Part of a small language model's weights.
Size: 14 layers, width 128, MLP 384 squared ReLU, vocabulary 8192, 6.32M parameters.
Architecture: LayerNorm before each block, rotary positions, biases on query, key and value, untied embeddings, normalized queries and keys, capped logits.
Each number is 128 + 24 x the weight over its row's rms, rounded and kept within 0 to 255. Layers, rows and columns count from 0. Numbers have three digits each. The size before them is the row's rms in percent of the matrix's.

# up: layer 10 MLP up, 384x128, rms 0.332, rows 231-255, columns 0-127
# down: layer 10 MLP down (transposed), 384x128, rms 0.593, rows 231-254, columns 0-127
up231 109:142160089124083159129103137097142159133138099159111130124082151095166106120118167127145173125126112174102106127132146101195175149125128103107127121120140155144174119145128133136101132112098117124136187132133146123092093154121117130112115132127120128120099099080130191103114105083138176171153139098114113100108136121128138155134115127104134176156134126122126127105139129107163137140109
down231 105:145135108120146094158107080067134144112110132128112132109123110118139147163129074119171128171155144105107104154081122159126122109119157125095137117136118122192140153130132150141123126152077173101128141133140107153138169117170133137136130131155092128096138127132156141137112086119157124128092121147137138128134116155143150154097110124135142096139105080096148157073166117104117152092092
up232 109:112162112123114108151124119102152118068120174107188105117126141141134076130134087126083175139144150161115105120109099067138144160138102134144142117162142125129112116113090114138126122162116138119135111180156080136108127135121150134131148097156125144114151173137150111152139096110160135105135158120116096141084098098145101158130127158117184125111159155122111137133129092149119137160133
down232 102:149134105138090148091130126066117158117095098157173081081133088097162121127094136139114154133147143160121113113128139140100110150129154145124152122132107141115115119127150127116135141099180140135124076186157123097135085119155119120139136150157154122115142163123102094149097106122133134120118131134112114100136137121171102140116099187156137144141125128111126109096168077159167152124150
up233 106:082154072153146105142116131135105171146135109157137113141083164119132129164132132128105108085138103126107184149150141142086122094119135099157126122126132114161107165129177134168134115085116110146125174118118108141126104118117130129146110137140095108104099143117140148138094156140143174162131161129102121146139181083130105114083135156121101083159140120114143137109136157113114128116077
down233 103:131089155095122134113149153132144131154104136126123103147121098129124118086163123130138137148140103133097098144121151173138120100152153115108125135140149183067130112079090116081087096165164129128163119154125104166173092110151166133096160121078185150135128148120110123119129095129113087093113156132149172111116115157099121130142105115118152166132119122117123159132146133141126149133126
up234 113:163150119081139152131119139075141172137134116121124127137097140171088096096075108137149147107148151126138154139151136132149103112100098111103158081171087164168082178116138105127099119151099112121104099120096128142156181162123088159148103112129135145145073132132107140106120120160127133110133153160142138139101141125118145116135127114135128128158126174129105142141104106158104109120133
down234 119:172128134154140123144121122141104102098116136161073145101136122092179135095147171137139134125125163108102110131129105128173106167130152131154095144165130119119081141150153117192121140148123126128133124126142140150131096113138109095115077104147139123126133080135128103136135150098102123093078137132122156085129164152147172151165112101128111122155122137090111098100139121080132115168103
up235 104:108113131109159115147154188142176138134117065093115148125116107090120130120113153117124111108104150143119123112140141096119140129187133147168121135083134083133107128088089161113127111129085120125148141130107105119133179146104108147077121079134128175167127154147133122109112095125155104115110123118115113139100118121139151135104157131172122146172153154130141127123148142094098151124180
down235 104:153129122142108093140123101142094126138113152151161104123130035158122106096126138135149112121147121137095116124123077110122120142161104134100115153151152165143120114139180152113127150105192152114080124120115121153128124121099162151132159134115104174114148114175139131106145113152134149150106156098099123141160131120109123168153106152119093091086157132131098127156127155140147129090119
up236 100:122148128095171065159086121104106119127160093120117174126092120182086130125126140147146172132132147107161141125137081205141109113086075138130140167107136126115120119131117123159134188119166112151149149108129138125110125144087145150114109132105123129119084138140161144138113078098132157141114149120128140100101125114109139136100158126123151097123119141104123140119134131141094096145138
down236 104:138142143160114119109144117145087167128169136107105125122147090133091123113106079151190119127098105096145140117157107161014126160129125147107143120123135124130136152160141138100151143126135110105077122102136154138121153182136105142123159127135125125121144147110110104143111092137142125100152171116123156120110135155142112136119126131159152099100105112147126150090149104118152159104128
up237 100:123112115098143165123129121189131146120159109158106150145150131127086100095151106125137145109158133129078153109081128121126127159104116137108169116113177142167152120121152159087081115146122124098101137117120122135122132121086143087136155098182155145140123132103113095120145154132079103137131121102148108147150172135115116119093154107137147153126152115108172162124149155121077106100109
down237 098:104111159077086102132098156075084124120144094161122103134139098127153132149114103126103128117106121131147145152121109099170151150155102111130178191109158099119110098127118072159105150158158141156124118124148103122121149084124148130154128101128136117100152148128147138155091111128153152159092122120114114097129128176092141146127151128107115128155143132163106167155121126152144102116163
up238 101:132098130133119155134139183173140126128129094140111150093127142126092127101125131096075145105110147146120113134097126144109151123116103102078109096168140174157136088137121146126132144140108125113142146164137144148126122133119176134148168097151095144135151135108125090180097136127169124139149150118089133108104099146119107116107120135098141053114108173152136120117122183141090122146153
down238 115:141107128137123119112102160159139129140111111109088091108117192143116140118119118132125178074173160149128141134100102119162133147092134101134140094125161107118115142148092141119108142118116154153159124122133101164079133116105142151122137136143115097132115129165144113095153155172164137128158132068076091142125127105138125124148128153145121125125109135118141134104124132060164094185124
up239 092:103134075147155129136156152103120123154095108136167157129110116120112129086151176121124116124151155147142089163160116072132159131113142079159123149120121090116129131144071125087136137145122126120149121098086177126099136128139160091157119137112132143121107129134115104151158110120152101098162129118130117128177138065115069134106114142147164113130132151127111160151091120131103145129110
down239 094:117148148146070142140121136116142109119133108153152112120165141108162158160085152085131104168119129097130125167089109139139117109115114113158101152147155105151128137101088096155091157111131141127100140136134083151133146114124141106123152144083137141181164084128129136138148149129133118083108153118125156130112156136111157096180142105090135135117110080154119106156123131112110191127100
up240 098:126146120140122122133081130164132144136133193112110125135147147160100152092113108125153130098130127152145080151108110108169098144121146088103115093165124115159133150169123160109132126192137127102115113150152147124102096126153130114106130121139145128139170138127070145165172138134152136112122153182127134117096140103123145120167168132125128105125098144118103103127089139154078113117078
down240 102:104125159115097113101131168139171174140118119156115085097133119160133112063136115161127137117131107142127153136135139140102147154126123119116123098121171147129119142147146114138127118189134115093141090108119146123105135129181143080159102146129104102110105082093103149146163131114146118111102133131112158131141184146170120091110138113124101106115177168116075143156156143118120105128132
up241 100:135091116138171118073122127111117118166115129139078133159104145102148122148131100141136093132149132078111125112151131143159114128110132100150142129124170141094151063090122126109137142128158117110084146136121104154119115145149142147132176136132110139141079110135161122144110115149150154109116122114069147127122103112124106141154146126100180090167132185150117124125103092161128159082141
down241 107:128166128162173146146155105121160078145118112143155107115131099114133144142119158113161096117132120109135135157129111106144115144173119154173098142130137162126162122131076108152116138123161103116082104163104108141106120122150145134146140143140155136106126103145157132108141151096122125133091090135114130090109148122159117061143117154147138132110157139149110116054128103162146080150082
up242 101:088148102125127112126152119127133113081105139146107126144131081100120122088129126092115109103158069111090146115144102117157157125119119115100132145126105125130157155175157133113122074157136159107115111140070104149105138154075108126114117154119189129160151110126103134113141101131150122185149114111119142142108105130126141205117089107105143107132142140135121133149169149130131141145108
down242 106:142123106141144120120148123150121118090095134163120126117109129126120125139194129099191072138078141079125120105141163157118158140146150097087106126137154163135116188140098120077121094154160116087114143125123126125119109112104113139106116134107155146103136163156149150135148126090122159125139089124145139172113163121116156090125118118153116139097145126168148119128162121106116134098093
up243 103:187181111103139141087110155140112162109148151110126098097177121162127126118149172107096157165130108136119165136141138167115113098127139136131150125130098109144159078121105089120132157121099089142094146133132134107182142167132153112136114106077160118132133090153121129123133157082137082124106110098109098115137122139115141149107083105170158118163135128132128121149143147139117115138115
down243 099:148151112113155088173134112123106153118119154113159129108086149107109143110106130159117095148132133119154154118120136129103174086106128100159125101179125196114174098106150134111130100150119130148121106147142112047109138157129146139140107113183124137091113104159097140152129136127116131093123188112133156117128163133085127149137138133127145148110113097106125130126084146140100140127112
up244 089:110153091140171144114165152118129158163054098147114134113118121106127131180131118122101139136124149125124111122095148124129150172138139133104099152148107121142108118116163074144045157136140140148128159121123119074140117124163109140146152145073125123065133133090115126124153129094142132147112120136170102129083165142135152131097138130118145115148137149150158140121147165120133146130134
down244 091:129116140142116105113150091121128139109201137147112113139128156114100126111075143106139126116117118158132187148133169123125160080099144146142095123129109157131160167154099122113126090141098093131153132115137132081107136095126122144136093109139171119181120133135109123150119125133103144118163161137136133108131115096139106135123125127133144168121119118077133101171125069144135203108140
up245 114:129148114139134110067089138149130104143157167169101128120101153113128122155134145108166086109121110125069128150104168172079159113108146131129139127141122122128149149173121141136152130111071124127112101185122087134149130105140119122174087125124133123161140126137133133137113183123139148153119110109151140141170146121098146128121093136141149125101099104093118161092167104118115138139085
down245 105:119164121133154126110088123100094154189153186161120156143132151119118092119124100117119138128108134121128135116110155089099096133109105170093141123060108111130150122133131133085154169106135088186162133132161129074123114122125102127136117093134146133171132123103098146115093123154129125131119125125143122127177173084168170124129156119117149118107119126116154130134154137108105144128143
up246 093:122145085176115129142157158110106122150129103114162143102136105107100121151090121146136147151149110177111132104107110139147138144119123136102099110172127116102106100146118120091151157111130129135136104160158201142078135113125093104081149088100107116144120096128138110120079113126163125152134124126168160134114159153158101119121139109116102119166103155100148153098146100138108171150100
down246 096:163106123079107144120087124102142122115145169132107122114137185182191137088120129097089114114128152145158163081114166116142153097148157132147149157123132113140130112098104128141150123117119101094114121129113136077106141116126132124140110129161119143119104144114099132148147136109159101112122144166114140153146094097119146112149132163105156110107108085186121105133139172164142101105153
up247 104:120092113125148132125115128064117120114159133157126116176107121154141137160153071171097144139091146124141125114134151121140124145099156141098144176142142124112183128165111135115136121105150130178126111118127095125098122158117115124138113112139124138087166106147174114088140158134113116134112127124155110149092115128146113168127125124094150140104175113127129158137154131116171105042126
down247 108:159133128111118143112114130101134105121131122124135108114143153106157111082152157137080161144121118136150146101139102118171143158141102119082117142136128128134158139134088131158140157124175149154122143129122145032143113126129145134075108158117139142115162131110070143135149125107134116133122124087089145142101131113145114132129108148144168150101170120159138146112136129130173098069082
up248 100:132099125125124117107124131102126122156204113134128131124069110172128134116110067105095094142161144140143113113080123088097125129115130109131175125127122134131135084142159140130134148106148153131112141127137154126098170131148144126088089148116147107161160137086161133124126131131100074104171116099126126084129127130151142141118115124124131172136135110172159169163123113147115112182145
down248 099:138141155153128134159113093162136136119127149134146105127122043087154112113136146114125126136142116108155091129114144159080119100149150156089129122120126110130131113102157117087136140094118109126121086188155132179083110126099127112099122175109151142121140135136173144100177118155152138131162168158155139076132170143138105143120116131132104114116102134091089121108118147148118133125124
up249 098:152102131151178115128083132142081139117082112124180122115156155120129128101138140141083098154153120051113122123108134153125120154158088098115121136100133135140110104125089099126133181121106167134134123121085113101119138157131185120148127130133116169149100159164116125123152115112165126174141154122117120131125100159106117140124149120141127110133151157142136130171104088141134102116178
down249 096:103130113118154160104107119121167110108120109118126100130137132127149157169129147101129175128136137101152130098123173195105134123158107111146096114117147107140093105105181138148189112152077104146125149113117127163136168151104109148115143139136083154144113125105121125078086151147146134106159164137121121118111110174115154110125115124156176131140135099163085136115134109122143112093107
up250 093:145114141103162144143149181083167154163142129144137094103141110106075083123131120122115103149115112131077136100145147118133114064127137123141163093164140108144144123101113152131137104173104125159144149104110143072094101112120114123134109091135134109161122124125167153150140153117148117160147116127128144145123109124152138126178136131139114099119070157080129104156101145095157142134145
down250 093:133164121114107089153139126067124133130170126149118104142138050108137149110116129146084151115113149121124137123108116117107132179126124133110107128108154139141115105098131136168169135143114152132119130139110098062138105165153129138140158152130130089106146134129140140099164089147225157131100108143129141140162119087137119150137119115116111160099120107131094122105138118136149118155149
up251 094:143134132127175120119145132122128134104159132151135160099148131118126103157117128116088119113135134124087084093104099147167145119150099156166178139129097104137156162154125131129105155151079119133130134144109110139117127137109140158105118067114164127096146122108091101104138113072130105128135087107131126128179125140190101100171126124125087143129131139137123154103073154136122178122128
down251 093:134143141143103093099130147130114135158127143152095127084099083125134135122113128103124143139139124074118125122125101136146095162159107125158143120170133158102107132129138127146110150189114102197128080156102128208120098103135140135154120137159115126127139169099140149162139144098119127165095099120106146112128113148119160102123117096140154125095097113133126142112057129137142152133125
up252 097:113142122100087126137135141161129121121161101152155128142109137166159131127137123151124157094139154147123134152083132115113147176097131030125119153146119102117145096180139113102152111128128127150123073116134120110151137169109107139173116123142152128149125128130147119106145111107111117107137164096132150131161108089111150097157121152083101101135127176109122164092092118120120148121168
down252 102:133143135128097135136146089117129164094095103137162148139140168126118126096133106106184122105132123123153118150117104154120139128129123076102180152156114125100095138124114117119137155125147169118171119158158157116163111132127110123121153137147124133102138135106128117132150128161138159090126098093105176092149088134117130087106135106090094108124126102153134207079119131117183127121137
up253 111:130097122129115150139127146107130164126147132131159093135112130170075072099110098125094098126158127145111145158119141133108121102095104139111149095138076152185119170111163144147136142096137076139106114132070109161108162148131109162095097091134137154149097115119126157141167083127103126127177117113143145110122123121103170151124138162125151143135141134112155109161153144127121140140121
down253 119:118128116099121146099166129108165157115114101080133173148162118085125131124065140140143155155114122133145144135156175107122096130122094099132122129121108139140101116161127115084077113098139164180122107156128119091141166110152114164138130113154087132128162151169138114132115160111099114154144153133151100156135121118083124108104130166102105170116120128128139170113127125158141090113108
up254 088:126144157098153070092102121156137120138124114128150076104116132113106175122124123132149120111111127072107084170162160143158140117105154119138124128136118154144145151156142118114094149122096145142154117104140136115126135152126130107141166157054138139139140084146078129069167134148102098127120166144129136146113118134076131134130148110111126136115098135144135158103094170119157160149124
down254 096:113111103144101161142146117117134118155098137155133158120185112144154150135133135150080140136137126132159170095121104099146103148136108127141115120107141126105101110115125101135146136131156114143093099146110112139146143131119108108148148117167125139111170174084144135150090137097150130086124114131139110068128149089147112134119147101138106127147132124116116099156127099109117247126153
up255 106:125123091120080130136117143128133141160109130104089202135131121157111167141106117168116162151095138089116165103103101137134121114090113090152072119124118146092114136153164130126132154124139154102139083154136112161124145112152111137105085116101119107102124126167164141136129139109142120095143107181140118177108125112130139165147104122140112125098116137105161116156154099157156127087152